Each number is 128 + 32 x the weight over its row's rms, rounded and kept within 0 to 255. Layers, rows and columns count from 0. The size above them is the row's rms in percent of the matrix's.

# layer 4 MLP down (transposed), 768x448, rms 0.149, rows 343-382, columns 56-111
size [100 100 104 103 100 100 100  93 100  93 102 103  99  97 103 102 100 102  99  92  96  96 108  97  97  99  94  99 105 100  99 102 100 101 107  98  95  91  97 103]
[[128 152 133 125 123 150 132 147  82 144 128 142 135 113 166 119  91 169  94 101  93  99 225 112 142 131 128 106 112  74 179 159 128 112 109 134 140 201  80 142 165 136  33 136 145 104 155  89 107 102 163 162 167 136  56 108]
 [144 186  96 104 119 163 152 129 107 146 140 118 163 158 135 112 127 215 161 133  92  83  90 139 137 125  86 180 133 142 112 127 133 191 116 180 101 166 151 147 114  81  82 157  70 107  92 115 132 127 156  76  90  96  74 103]
 [142 128 159 117 174 193 171 169 134 122 147 118 155 112 104 119 149 162 172 160 138  98  89 116 101 115 115 125  96 209 139 129 166 127 118  86  96 138 175 111  90 159 159  84 152 117 158 147  70 179 136  88 132  85 125  83]
 [114 154 168 171 110 146  84 137 199 133 109 116  59 149  78 159  85 111 137 125 141 148 136 112 170  54 122  94 110 126  84 117 128 130 140 243 121  88 135  91  94 136 146 141 157 139 113 130 103 151 107 110  95  71 154 112]
 [130 195 138 129 117 176  87 109 142 152 174 143  84 167 132 117  77 125 106 108  89 169  94 170 154 144 134 151 129  88 132 117 172 150 132 142 108 133 162 146  86 112  87 123 108 129 181  86 161 160 130  89 216 147 101 170]
 [ 72 108 104 148  91 165 122 102 164 134  95 166 146 157 133 148 122 190 113 131 134 150  75 128 112 165 141 138 100  97  71 140 152 128 176  93  75 200  96 122 178 136 195 116 122 151 127 156 134 100 125 126 142 138 174 117]
 [181  45  86  85 102 177 117 124 176 229 122 154  91 133  93  92  62 134 138 147 157 145 138 105 123 134 102 158 133  88 141 149 113 134  65 136 132 119 110 140  89 111 144 141 116 122  92 182 143 124  74 183 155 158 111 114]
 [115  82 170 103 127 100  74 168 125 112 119 104 155 130 153 153 126 131 137 172 109 131 142  92  93 122 166  87  98  78 165 122 164 102  88 112  42 133 124 178 136  71  66 139 111 155 100 148 162 161 146 120 111 148 133 120]
 [106 109 113 125 120 147 126 165 106  75 125 126 124  93  91 127  84  98 130  88 103 153 125 145 140 156  86 165 137 145 119  80  97 128  97 158 136 151 144 119 146 130 170  59 138 122 125 169 171  52 133 175 145 100 110 113]
 [ 87 127 108 107 140 171 124 175 167 148 113 144 135 131 161 104 150 131  96 136  84 173 114  90 115 174 103 143  99 136  95 146 113 154 162 117 109 133 121 108  70 118 116 116 108 129 160 106 130 168 112 126 119  84 106 136]
 [ 61 138  96 133 122 111 103 137 103 170 129 111 134 131 165 173 124 130 136 127  78  93  54 158 154 129 104  96 132 118  77  79 120 157 129  99 149 114 159  96 127 103 118 136 129 109 168 114  72  78 150  82 105 102  74  76]
 [192 148  79 104 138 105 133 119 146  80 110 100 142  96 120  55  70 143 158 116 113  93  77 158 207  61  95  77 146 187 121 118 136 140 106 160 192 156 121  99  92 130 139 127 172 168  86  41 118 114  65 165 161 126 100 116]
 [135  80 161 119 110 130 122 102  64 172 120 102 175 157 153 164 162  93 136  95 186  64 112 194  92  84 128 152 134 108 124 117 126 168 149 107  92 153 170 140 121  94 170 137  78 157 124 121 119 140  41  74 159 117 165 137]
 [168 120 160 137 150 184 173 118 161 153 104  79 167 107 158 124 140  84 119  65  59 119 151 174 139 126 119 164 120 149 121  88 144 156  96  73 146 110 168  81 126 159 140 114 131 127 111 114 115 112  44 119  58  93 120 114]
 [ 72  98 168 100  97 199  86 237 137 111 184 101 129 110  90  96 154 139 165 130 121 145 116 107  97 147 137 134 153 146 135 100 124 131  84  82  53 120 124 117 142 100 203 110 105 130  81 118 102 104 127 121 142 153 121 113]
 [142 135  90  73 109  83  81 138 141 146 179 146  98 160 166 145 107 148 154 168 143 154 125 174 106 115 117 136 181 176 129  98 110 102 114 121 135 122 138 111 115  68 123  93  99 120 124 129  83  71 145  95 101 114 165 127]
 [157 125 123 104 108 101 113 155 141 145 110  58 118  90 114  60  73 148 109  99 174  90 127 121 139 118 127 112 148  87 131 106 139 140 132 127 173 191 113  95 131 157  59 199  80 125  91 166 143 129 157 173 102 123 161 119]
 [ 64  82 112 189 159 173 155 101 146 124 180 152 118 158  76  90 144 135  67 137 150  77 145 138 122 131 171 158 135 105 143  98  41 139 121 115 140 126 162 122  86 104 157 114 111 101 183  86 117 173 158 131 111 170  72 161]
 [144 135 157 153 118 157 118 138 116 119 185 143 107 114 130 109 120 111 106 133  75 161 168 104 151 128 133 106 116 167  68 138 158 128 124  61  86 136 136 129 104 160 138 147 108 141  67 134  95 172  92 125 126  95 149 160]
 [110 163 117 160 158 119 110  95 133 117 211 116 151 158  58 132 131 104 189 141 126 152 163 179 123 111 228 112 134 128 122  90 114 149 154 176 166 121 189 144 172 122 123 102 131 129  77 147 123 121 127  86 142 129  87 132]
 [149 113  94 142 152 119 108 167 110 122 131 113 141 152 114 107 114 130 143 199 167  66 152 157 117 146  70 115 152 134  76  94 128  80 127 123  46 122  92 103 116 103 134 125 160 113 117 152 158 141 132 119 151 157  91 145]
 [118 203  94 117 166 170 145 100  38 152 136 170 146 103 133  69 170  47 119 101  95 148 138 134  84 172 160  55 189 121 144 126  42 153 171 128 113 181 112 118 144 146 138 154  94 130 118 130 112 143 126 118 143 150 109 161]
 [ 98 102 193 132 161 122  76 137 153 103 144 139 160 168 105  94 129 120 215 107 172 101  92 187 166 127 152 165 119 116 136  47 100 104 118 127 121  67 115 183 191 132 115 189 137 144  60 125 121  78 155 106 139 134 127 107]
 [106 129 126  92 126 117 148  68 141 134 131 176 144 110 144 144 192 119 119  87 103 165 158 145 175 136  77  88 173 179 150 177 116 154 174 174  74 110 135  74 118 114 152 109 103  99 183  98  91 164  94 135 171 143  77 178]
 [116 141 168 125 159 115  93 134  64 138  96  87  90  64 162 172 124 167  96 134 158 187 161 135 113 164 139 146 173 131 136 130 104 148 112 185 154 133 135 135 223 159  63  78 131 164 119 126 109 120 139 110 157 126 113 150]
 [122 113 151 135  98 176 141 116 137 163 180  67 175 138 107  99 145  88 155 131  53 126 115  97 130 130 100 138 123 138 107 134 151 171 127  59 184 102 177 223 194 117 157 111 103 108 154 109  81  86  80  77  87 109 143 114]
 [ 64 182 160 104 105 146 156 130  45 119 141 152 112 123 103  77 125  68  79 110 166 103 114 167 105 164 101 161 113  85  84 102 154 125 157 130 137 185 138  82 166 127 144 107 102  90 137 147 182  88 152 139 148 116 124 113]
 [ 81  83 145  68 119 123  58 129 135  71  84  95 182 183 136 149 149 170 125 145  71 128 163 166 166  95 190 118 138 172 152 171  93 188 151 158 133  84  85 163 112 141 122 143 133 151 148 133 122 126 143 162 117 115 158  99]
 [158 136 141 107 143 110  83 193 119 112 110 115 126 196  69 113 130 123 101 141 194 109 170 146 102 163 155 106 115 119 171 149  92  88 112  93 118 115 166 113  99 176  91 104 151 160 180  88 156  92 133 109  97 148  86 109]
 [ 63 127 150  68 145 208 131 149 111 112 123 114 121  79 183  95 136 134  83 134  89 124 114 123  75 160 115  97 132 167 124 112 117  98 118 159 117 140 115  98 133  84 143 168 130 100  96 201 146  90 136 138 149  80 146 102]
 [114 138  91 131 112 107  95 110  89 119 129 177 136 148  93 144  97 102 136 102  94 122 218 117 154 138 108 176 144 100 109  97 155 132 176 152 157 177 151 126 145  98 128 142 181 120 141 127 146 119 127 175 174 116 173  79]
 [152 158 154 109 107  67 148 119 104 100 141 181 103 114  92 147 119 120 115 142  95  92 118  90 176 123 114  89 168 169 111 125 160 105 184  63 107 156 127 157  74 149  75 109 111 147 141 152 104 168 114 139 156 165 162  82]
 [ 70 155 112  62 136 130 113 131 145 106  87 168 119 156 179 132 136 136  66 130 175 159 137 141 125 128 127  82 116 157 104 142 144 156 112 149 151 116 175 190 102 147 113 137 140 133 127 122  77  87 125 192 146 126 112 175]
 [135  96 222  52  69 157 142 179 175  89 118 155 126 178  88 152 108 149 143 123 138  76 142 116  69 111 103 137 198 101 123 143 134 157  96 170 166 102  90  59 202  98 187 101 145 153 137 156 112 135 127 159  55 166  83  88]
 [118 135 148 105 214 166 155 186 137 105 103  84 100  40  81 136 132  98 153 112 135 126 124 135 172 217 111  98 116 153 138 111 152 114 152 102 155 136  77 145 214 148  89  64 168 128 144 164 118 138 133 121 143  94  69 140]
 [136 194 162 159 109 153 127 164 151 170  43 107  97  99  63  89 119  72 140  50 130  75  99 136 135 106 202 162 140 160 102 138 159 109  92 163 146 173 162  83 110 122 144 145 122 134 126 163  85 145  99 110 206  29 112 168]
 [133  54  94 122 143  81 129 158 130 158  41 154 184 127 140  74  78 141  75 116 107 101  76 131 183  98 103 201  80 139 111  81 128 185  88 164 137 146  93  69 133 118 175 153 143 128 174 122 128 124 127 138 117 174 138 132]
 [ 72 121 185  95 128  93  98 105  84 126 157 155 151 164 123 137 136 167 179  86 110 107 134 141 118  90 120 137 101 129 103  89 163  97 114 106 172 101 101 168 125 109 133 159 173 152  83 118 124 115 173 118 167 185 170 102]
 [180  77 121 132 121 119 134 169  82 178 101 163 159 187 141  75 124 100 104  68 142 143 104 152 162 133 133  60 120 142 148  94 137 132 169 156 102  68  96 117 137 186 172 153 152 174 129 140 164 168 145 149 133 180 132  86]
 [139   8 108 118 115 154 137 112 198  81 135 111 157 116 161 115 105  98 119 153  55  97 131 151 169 107  81 177 116 127 140 120 117 149 169 113  82  91  96 129 149 107 121 147 134  85 166 138 191 144 156 147  98 120 167 135]]
# layer 4 MLP gate, 768x448, rms 0.163, rows 344-383, columns 56-111
size [100  95  97  99  97  97  93  98  94 106  96 102  94 101  98 105 102  97 100 101  98 103  97  99 104  94  99 116  96  95  99 107  97 100  99  98  94  92 106  96]
[[149 150 128  73 134 132 160 123 147 187 107 139  75 150 144 114 183 149  74 175 185 123  85 134 125 172 132 155  95 140 119 166 147 119 125 170 128 139 111  93  78 117 104 152 132 146 149 112  68 164  82  92  58 110 131 158]
 [107 114  60 160  73 123 144  87  40 143 106 102 153 216 155 120 143 111 110 136 123  87 147 144 109 122 181 127 169 102 164 136 141 115  87 118 187 113  83 196 141 114 108  41 109  98 209 160 127 127 153 129 146 143 144 166]
 [178 125 136 130 159 128 100 137 129 132 143 177 162 126 156 188 175 146  70 174 107 154 100 125 126 192 108 109  78 115 133 143  81 126 131 161 179 109 190 141 176 101 159 157 137 123 120 134 136 151  63 164 171 201  77 150]
 [116  91 133 114 123 137 170 149 118 158 152 128 112  95 110 119 136 127 118 155 176 123 142  96 127 139 161  79 118 204 189 136  69 126  51 138 152 110 106 113 123 151  78 151 134 130 138 114  92 121 102  86   0 164 149 117]
 [176 138 137 155 179 156 130  57  52 133 126 118  81 128  56  69  68 141 139 154  72 160 162 118  95 104  97 158 125  96 182  76 106 111 111 109 123  85 167  79 137 141 145 161 170 118 123 176 123 124 172 107 108 152 118 152]
 [172 132 141 171 154  85 110 126 109 160 127 131  98 213 129 119 101 152  97 123 140 136 119 134 161 107 189 152  97  92  90 131 127 106 164 123  87  76 130 175 163 165 109 109  87 132 127 110 138 166 183  48 138 104 122  96]
 [152 109 129  81 150 103 121 147 154 102 125 127  18  81 147 153 164  71 157 149 169  73 168 183 157 123  71 126 105  82 121 116  60 130 151 142 177 167 180 121 115 164 139 143 164 120 115 108  76  93 115 115  68  90  94 115]
 [136 135 179 157 134  82  76 182 128 139 137 136 157 153 102 142 174 129  82 184 133 135 149 146 152 139 147 136 124  96 144 110 110  99  96 167 163 127 126 130 113 124 101  77 119 120 119 125 123  75 138 149  83  78 116 130]
 [175 161 182 182  96 165  92 111  31 137 129 171 108 100 101 120 121 118  95 120 132 162 152 126 114  76 183 117 156  82  93 103 130 106 134 118 145  95 176 113 119 102 151 142  61  95 176 106  97  95 163 163 108 105 100 163]
 [122 133 138  70 128 146 132 164 144 112 140 132 203 148 109  82 130 132 136 180 162  88  81 109 209 124 147 105 169  95 116  69  87 115 119 140 117  58  57 127 149  85  86 116 106  94 191 173 143 149 132 152 109 105 183 104]
 [193 101 143  52 156 102 120 104 144 109 128 138 133  75 156  49 189 140 133  62 151  88 150 102 103 112  68 161  67 100 176 151 140 141 151 126 214 131 154  97 136 132 127  96 119 166  94 100 137 106 118 127 135 147 148 169]
 [184 146 158 146 144  83 162 175  71 129 188 176 196 106  90 132 119 123 121 134 111 233 157 149  92  79  61 126 189 156 127  94 103 168 153 136 129 136 130 130 106  83 124 164 114 103  98 125 107  87 110 172 118  66  98 107]
 [108  97 130 193  98 122 181 102 126 143 196 114 164 128 125  85  89  80  85 130  96 115 153 127 109 120 109 109 102 133 125  86  71 103 176 143 197  96 136 123 102 163  76 131 133 181  91  96  88 116  88 133 150 112 135 144]
 [162 200 147 178 162 134 122 117 125  95 101 161  94  93 125 174 116  84  54 183 161 113 124 143 115  97 119 124 154 155 131 169  95 167 121 105 127 162 127 178  96 131 147 136 118 198 131 113 145 171 175 169 137 150 177 140]
 [113 158 107 114 111 145  29  68 100 116 161 114 108 122 163  87 197 177 161 137 184 132 179 140 153 167 133  92 116 164 174 114 138 181 161 125 131 152 171 126 134 120  65 143  59  72 103 113  81  86 158 144  82 150 127 154]
 [104  46  99  85 128 134 100 125 109 158 131 145  84 118 122  88 119 115  92 125 101  97 195 147 158 154 190  99  80 119 104 160 125 182 110 139 176 189  77 105 136 189  66 117  57 159 101 140 123 102 133 201 111 152 166 160]
 [139  62 134 123  90 118 105 155  98 116 144 168 117 103 123  96 122 119 160 139 107 169 173  96 143 138 127 118 147 128  86 132 147  63 147  73 141 132 144 155 135 149  89 128  92 155 118 127 106  88 146 118 146  83 122 185]
 [134 160 108 140 133  96 113 182 146 129 199 225 104  91 153 123  91 149  80  79  86 140 148 155 149  61 180  81 112 114  90 122 139  70  93  69 130 125 144  95 154 167 119 167 126 136 115 119 140 132 151 185 101 142 136 132]
 [157 119  86 137 151 137 142  66 128 118  96  82 176 153 152 117 105 139  80 120 145 134 139  92 115 158 100  92 114 101 147 134 141 103 133 136  38 132  80  77  79 182  77 111 180 137 174 169 154 112 101 120 154 151  96  91]
 [124 151 166 106 154 172 172 174 141 111 144  60 128 135 125  94 143 190 129  97 138 102  90  88 125 105 121 149  82  97 105  98 116 122 138  88  98 128 136  86  96 142 122 112 120 147 109 168  85  94 160 142 136 155 144  89]
 [103 159 105 141 117 178 125 159 100 174 128 174 144 124  99 127 144 150  50 126 101 152 103 122 142 151 142 107 127 197 164  90 185 122 132 129 128 113  91 119 109 126 111 146  90 114 124 114 115 132 124 169 141 152 139 126]
 [127 157 128 175 122 115 114 128 141 143  40 145 165 120 142 178 155 147 125 139  95 147  93 113 130 107 170 174 186 179 100 153 154 148  90 110 137  96 107 129  84 107 137 138  77  82 115  88 140  85 132 135 116 118  92 136]
 [123 170 142 136  59 129  96 151 113 148  46  93 150 144  73 194 105 152 159 150 127 173 146  79 113 106 176 108 102 109 134 125 160 161 140 115 143 135 100 131 149 102  33 145 121  69 117 125 125 124 143 170 166 142 157 186]
 [126 157 132 118 192 128 150 104 149 102 156 143  89 182  87 120 103 130 130 129  98 162 153 131 151 130 121 148  94 146 206 152 155 135 123 118 168 123 139 207  79 123 131 116 127 160 154 117 120 128 101  78 115 127 160 194]
 [ 83 127 109 176 139  89 124 135 130  85 214 123 169 129  95 151 123 138 165 108  64 136  87 156 142 181 101 103 147 126 107 169  75 153 128  51 164 154 204 167 150 115 150 148 128 116 108 172 120 144 105 135 105 149 149 192]
 [136 158 153 140  85 145 200 156 146 178 142 122  69  51 121 154 111 115 124 101 150 161 109 131 138 164 143 135  76 121 130 130 112  67  79  68 150 146  96  72 109 155 134 161  57 122 112 131 141  84 182 141  72  86 142 115]
 [139 140 137 160 165 118 128 182 119  98 168 139  99 136 119 103 174 117 119  94 149 152  71  83 131 158 143 124  64 135  77 146  61  72  35 175  46 126 180 135  83 171 124 169 129  90 161 104 132 142 136 175 140 162 147 144]
 [138 141 116  69 128 146  95  82 164 132 135  99 152  59 140 113 151 160 139 148 191 127 121 147 157 128 136 101 186 124 178 209 136 113 129 115 137 134 117 100 139  82 123 132 212 164 150 120 104 174  72  93 143 131 158 157]
 [ 92 103 144 144 144 189 100 125 111  82 151 194 149 177 102  96 112  95 131 111 109 110 132 121 147 143  86  88 153 133 105 139  56 144 116 134 170 159 170 106  74 122 189 134 131 105 137 156  35  68 113 158 109 110  94 120]
 [136 165 121 204 171 142 159  93 179 131 127 173 107 179 118 110 169 122 125  58 131   3 145 132 136 116 142  99 118 162 182 162 122 111 123 111 143 109  91  90 133 188 114 160  90 158 116 144 112  66 129 153 122 175  98 146]
 [178 108 166 103 184 139 160  88 131 148 145 105  31 122 136 125  91 148  88 108 111 141 147 113  61 150  95 169 137 145 100 128  87 144 159 149  67 200 158 124  91 115 107 134 108 207 135 131 116 165  98  74 127  81 174 192]
 [107 144 115  98 199 114 143 160 154 117 161 101 168  87 150 136 150 135 133 147  94 136 175 112 139 106 104 145 139 139  86 126 140  96  89 148  93 187  86 200 146 189 107 128 100 176 159 131 133 117 104 105  67 104 125 104]
 [102  78 146 192 138 102 142 124 182  71 173 110  97  58  75 134 144 182  58 138 127 133 136 137 122 167 128 112 101 129 145 149 119 113 127 111 129 123 124 120 138 156  96 110 143 102 148 130 117 172 148 117 153 129 139  77]
 [ 78 124 108 172 138 182 160 177 103  62 123 130 143 102 109 128 134 141 140 140 111 139 133 165 117 187 110 114 113 110 180 145 181 123 158 100 134 164  86 150 175 120 100 112 175 137 130 184 141  87 158 127  81  87  95 128]
 [197 125 168 178 108 113 140 158 131 101 152 130 111 117  91 122 117 142 111 139 149 118 111 141 151 191 116 119  81 105 114 118 108 120 181 103 118  85 152  98  88 134 155  68  85 122  93 158 111  78 110 145 158 113 136 103]
 [128 101 106 139 139 113 128 110 112 126 111 144  58 151 169  89 108 115 121 113 138 130 100  76  80  71 121 153 112 141 119 173 127 137 108 122  98  96 138 148 131 180 127 128 108 185 129 154 127 123 170 144 152  96 170 148]
 [118 107  69 120 107  89  66 112 140 112 132 166 163 152 110  89  70 127  63 138 156 128 150 137 115 174 160 153  86 151 153  99 130 127 107 163 115 177 215 100 102 109 123 179 123 140 121 117 121 159  99 103 125  96  87 162]
 [143 107 140 153 147 179 224 132 167 161 119 140 116 125 144 154 137 132 156 156 110 186 160 108 153 147  93 105 139 113 185 153 143 129 121 102 118 139 116 131 147 139 107  81 110 120  96  93 167 124 138 164 148 176 144 163]
 [106 134 163 145  98 101 126  99 104 138 180 145 127 126 128 106 119 137 191  95 132 144 108  96  97 136 157 116 174  76 126 114 155 126 137 118 124 161 146 126 139  74 172 125 105 188  77 125 143 164 177 114 122 128 133 110]
 [130  64 157 153  64  96  57  87 141  88 125 215 146 162 146 133 142 168  98 161 106  78  80  85  69 129  93 123 167 119  81 107 115  97  93  99 148 190 133 159 147 178 126 137 163 115 183 165 179 155 108 148 156 129 135 106]]
# layer 4 MLP up, 768x448, rms 0.16, rows 344-383, columns 56-111
size [ 94 103 101  91  99  96  98  99  94 107 104 100 100 101 102  95 103 101  99  93 102  95  97  88 100  95  95 106 100 101  98 102  95 100  99  94  98  94 103 104]
[[129 119  95 121 128 117 116 136 141  83 182 140 131 162 117  53 129 169 118 125  98 121  89 154 114 178 114 143 148 110 119 189 210 174 131 152 163  66 154 137 110  87  64 152 120 126  94 152 162 129 153 105  96 104 152  86]
 [102 160 177 123 179 137 120 110 113 107 139 145 147 183 143 177  98  76 124 127 108 142 137 148 118  82 103  86 156 174  97 119 149 122 143 143 102 120 127 156 156 109 125  74 124  76 143 131  86 144 130 180 169 116 110 138]
 [233 115 126 141 138 134 207 162  82 140 110 122 142 178 133 182 119 108 155 140 197 100 186  62  84 197 109  92  78 158 156 127 142 121  96  85 163 118 202 127 152 135 108 110  90 131 118  82 131 120 120 102 150 163 151 143]
 [143 107 170 139 112 159 124  94 116 107 123 173 142 185 121 162  99 169  93 134 113 159  95 111 149 101 155 172 133 108  86 122 149 143 149 148 125 138 151 110 123 133 149  99  90  81 152 146 163  71 104 139 160  79  98 190]
 [116 141  89  97 159  98 127  73 163 140  66 119 112 136  54  92  97 180 110 121  76 175 160 125 154 148  77 108  82  69 137  89  94 139 140 138 141 130  92 135 101 159 110 101 151 159 155 162 119 156 163 145 150 131 145 108]
 [153 117 127 116 124 123 134 160 139 169 140 171  76 110 187 103 126 110 125  99 131 171 164  85 144 122 196 174 140  53 136 152 133  89 146 113  64 111 135 140 136 121 118 144 180 134 127 109 106 162 165 106 123 120 161 196]
 [167 187 109  78 141 142 175 115 132 160  98  56 117 138 119 132 164 138 142 116 136  84 128 135 186 186  81 152 153 160  74 146  83 112 166 152 152 151 173 129 194 119 125  72  98 110 152  94 127 102 141  83 167 133 156  89]
 [178 125 126 114 176 158 148 104 199 141 163 188 118 119 133 179 103 154 158 122 151 110 122 128 171 102 137  39 110 148  97 162 137 143 135 172 141 125 143 156 196  78  94 146  88 166 116 122 157 114  96  97 174  71 144  86]
 [115 166 153 178 131 166  85 155 167 147 146  85  66 179 178 115  94 155 137 106 125 118 125 167 134 138 168 125 108 101 190 101 133 120 131 228 127 124 146  58  87 183 161 148 129 137 157 142 133  92  68 139 149 148 129 137]
 [ 87  85 160 143 155 107 115 101 111 149 125 143 116 141 160  70 128  40  88 203  77  93  70 116 181  84  94 143 136 110 130  64  80 167 158 118 125 105  92 138 144 138 116 113 103 124 177 102 141 158 122 156  86  11 165 126]
 [ 84 147 128 165 157 137 142 130 101 146  61 132 170 119 118 109 139  51  88 125 109 133 148  77 132 125 114 124  97 132 120 173 111  94  93  97  89 139 122 101 163 118 176 135 147 167 114 163 154 124 157 142 128  69 123 155]
 [132 126 218  80 139 147 135 127 127 157 134 169 133 168 151  95 142  92 134  85 203 105 105 147 110 108 162 200 129 102 129 116 119  85 143 103  87 132 194 172 143 120 135 140 136 141 138  88 150 124 162 113 159 179 105 125]
 [ 89 117  84 148 121  85 123 179 102  83 145 106 106 197 136 124 175 162 109 168 134 124 113 126 138 132 102 101  83 147 159 112 120 154 140 157 125 154 138 155 137 122 138 147 157 176 197 156 132 143 104  75 205 145 104 136]
 [161 101 145 115 119 159 118 166 139 111 172 132 107 149 117 156 130  95 165 107 155 140  94 162  97 115 131 129 160 156 116 108 133 120 196 181 115 131 103  87 108  58 142 191 131 104 125 110 118 110 126 151 149 114 130 172]
 [ 51  92 160 137 109 136  82 118 120 133  63 132 122  88 152 103 119 134 111  60 122  82 145 141 113  86 171 139 176 114 134  89 129 114 146 126 184 156 113  97 180 199 105 188 150 116 111 127 149 212 135 129 107 129 121 163]
 [172 112 155 124 125 174 174  86 153 121 190 169  88 132 144 155 117 108 114 111 142 104 170 155  97  73 135 153 134 155 138 146 146  94 112 147 102 161 140  88 136 105 102 119  56 141 132 126 147 145 147 144 179 146 155 144]
 [203 117 135 112 166 143 105 102 152 185 152 169 153 103 115 181 136 158 129 162 108 183 134 134 140  78  61 146 147 138 120 134 116 103 196 120 121 137 103 103 124 116 146 141  65 130 177 134 112 117 156  65 103 129 119 148]
 [155 168 148 134  98 127 110 143  95 128 171 107 130 120 103 122 159 119 108 170 120 182 114 106 181  78 127 137  93  91  66 132 196 169 129 114  63 168  85 116 142 114 115 159 102 158  99 134 134 135 130 111  70  58 168 147]
 [182 184 136 111 136 139  92 110  94 148  90 147 144 142 187 125 108 151 125 143  73 167 111 131 122 138 107  92 123  72 100  86  90 181 134 138 146 111 126 143 166 186 156 193 163 134 114 113 139 124 149 175 130 115 117 104]
 [114 138 172 113 157 129  66 114 143 110 110 105 146 190  73 161  99 131 114 123 120 174  96 102 127 166 134  90  94 163 158 150 126 128 117  84  95 162 138 114 138 148 130 184 123 165 129 184 185 178 102 102 161 114 117 113]
 [114 157 153 123 143 195 132  53  65 126  96 117 123  89 136 109 115 186 125  89  96 112 159 159  98 164 129 168 151 104 120 158  92 109 135  74 109 150 122 149 144 177  90  94 174 105 127 184 104 124 164 153 110 103 101 135]
 [166 148 122 143 150 104 129 142  78 170 183  75  94 101 177  98 114 134 143 163 164 167 162 115 110 172 100 140  97  85 113  95 158 140 133 149 162  68 124 140 182 120 143 118 150 151 125 142 129 110 120 114 174 151 136 135]
 [118  89 147 149 107 121  79 163  85 159 126 199  64 101  49 110 179 171  88  57 106 139 128  85 106 141  80 124 177 175 118  87 123 112 107 132  88 146 101 207  84 166 148 143 147 127 176 126 155 122 142 148  57 137 128 118]
 [101 151 126 143 132 159 135 138  29 115 176 123 193 100 172 137  93  75  88 129  99 155 110 153 148 116 157 187 177 133  92 157 136 144 160  93 135 162 141 153 145 179 139 153  93 102 101 131 149 139 142 191 108 158  72 103]
 [150 102  38 159 169 154  94 158 106  65 110  78 162 106 131 140 112 134 130 131  87 124 101 109 120 145 179 114 124 131 103  97  71 145 151 133  77 157 141 166 168 128 205 127 131 159 152 145  95 159 150  97  61 157 169 122]
 [ 58 132 138 158  99  82 137 166 106 132 113 175 166 138 121 139 156 126  52  91 136  89  63 134 121 134 127 151 143 136 148  97  97 158 146 122 128 114 153 100  74 149 156 148 167 150 109  93  29 141 141 108 126 137 125 103]
 [ 84 186 165 125 118 183  65  62  54 106 142 134 141 102 110 104 151  57 104  96 202 115 146 129  84 139  64 208 127 118 121 113 118 137 106 146 108 145 140 137  95 136 146 124  72 113  81 124 163 128 126 121 152 129 152 131]
 [150 164 158 121 100 128 121 183 159 127 100 149 176 155  47 141  60 140 134 165 187 148 113  71 144 107 150 114 179 128 124 141 104  62 110 126 142 201 140 133 127  85 124 103 121 105  95  78 139 170 109 149 146 114 114 120]
 [ 74 152 115 160 146  79 177 184  93 130 134 109 128 155 155 106 104 138 143 160 137 122  76 141 106 110 119 160 167 176 134  77 153 148 110 141 107 162 101 102 111 132 112 147 124 161 141 122 102  81 120  95  69  99 192 193]
 [110  98 158 153 195 112 140 137 146 104 158 162 125 112  87 124 123  95 108 117 107 123 119 119 171 155  93  39 170 130 200 160  93 114  84 110  82 160  85 134 208 183 114 186 188 107  80 171 126  65 118 106  82 113 137 150]
 [112 146  98 116  76 155 107 166 166 138  78 142 134 106 181 122  42 101 115 127 112 192 129 170 156 133 113  87 179 159 119 138 119 190 120 122 125 187 114 115 138 137 100 128 144 123  96 121  97 127 142 119  95 131 141 171]
 [115 166 118 127 117 123 148 196 170 141 153 130 203 129 104 148 155 131 145 161 198 157 130 102 126  62 129  97 101 137  90 133 111  92  89 118  90 119 133 146 112 173 120 156 128 145 171  60 132 152 110 135  75 143  96 177]
 [128 121 158 138 122 102 167 133  94 104 111 117 138  90  58 124  47 132 130 122 177 122 134 105 108 150 165 187 131 143 190 164  56 184  92 182 107 116 116 179 160 150 169 188 153 126 101  79  94 176 101 111 161 127 129 142]
 [123  86  63  99 171 113 121 139 111 139 152  99 134 131 125 125  71 128 119 161  98  98 174 152 140  88 193 139 109 111 168 148 202  76 134 174 103 176  90 183 171 130 141 181 182 150  93 122 135  80 179 140 153 138  95 135]
 [145  58  88 126  92 121  97 116 169  68 117 115 113 144 131 102 139 115  97 135 144 191 148  96 116 187 133 116 169  72 105 117 121 111 142 101 111 115 125 125 112 169 192  53 163 132 119  97 118  80 116  83  86 125 138  95]
 [123  86  85  74  98 164 182 192 136  70  60 124 181 116 103 136 106  82  90 118 120 111 139 135 195 150 155 111  81 178 160 102 102 130  94 103 114 114  94 180 138  82 152 157 148 100 163 189 133 133 130 122 196  93  66 149]
 [ 91 120 128 120  83 111  91 161 107 135 130 168 123 102  82  97  89  98  52 169 135 117 209 156  87 140 175 128 112 156 173 131 113 123 142 134 122 130 189 176  44  76 108 123 142 130  90 118  98 155  66 136 134 118 115 128]
 [100 108 122  87 148 120 126 130 155 138 106  89  71 104 118 153 151 143 125 121  95  67 142  81  93 100 138 171 111 110 106 162 138 126  93 115 131 162 127 177 175 170 133  89 155 113 116 144 120 122 164 123 127  95  77 225]
 [111 138 126  77  71 103 142 146 108  95 142  94 102 148 130 220 130  88  57 177 143 155 173  96 130 177 103 181 137 156 159 114 107 126 127 172 114 128 133 130  90 152  95  77 134  91 120 179 138 143 120 160  72 132  91 115]
 [174  47 101  96 106  98 131 137 189 106  74  97 139  87 120 126 221 167 137  94 109 190 138  86 140 103 109 166  79 118 135 188 145 154 117 137 101 143 140 134 122 101 127 119 136 169  91 157 138  73 133 119 146 128 140 130]]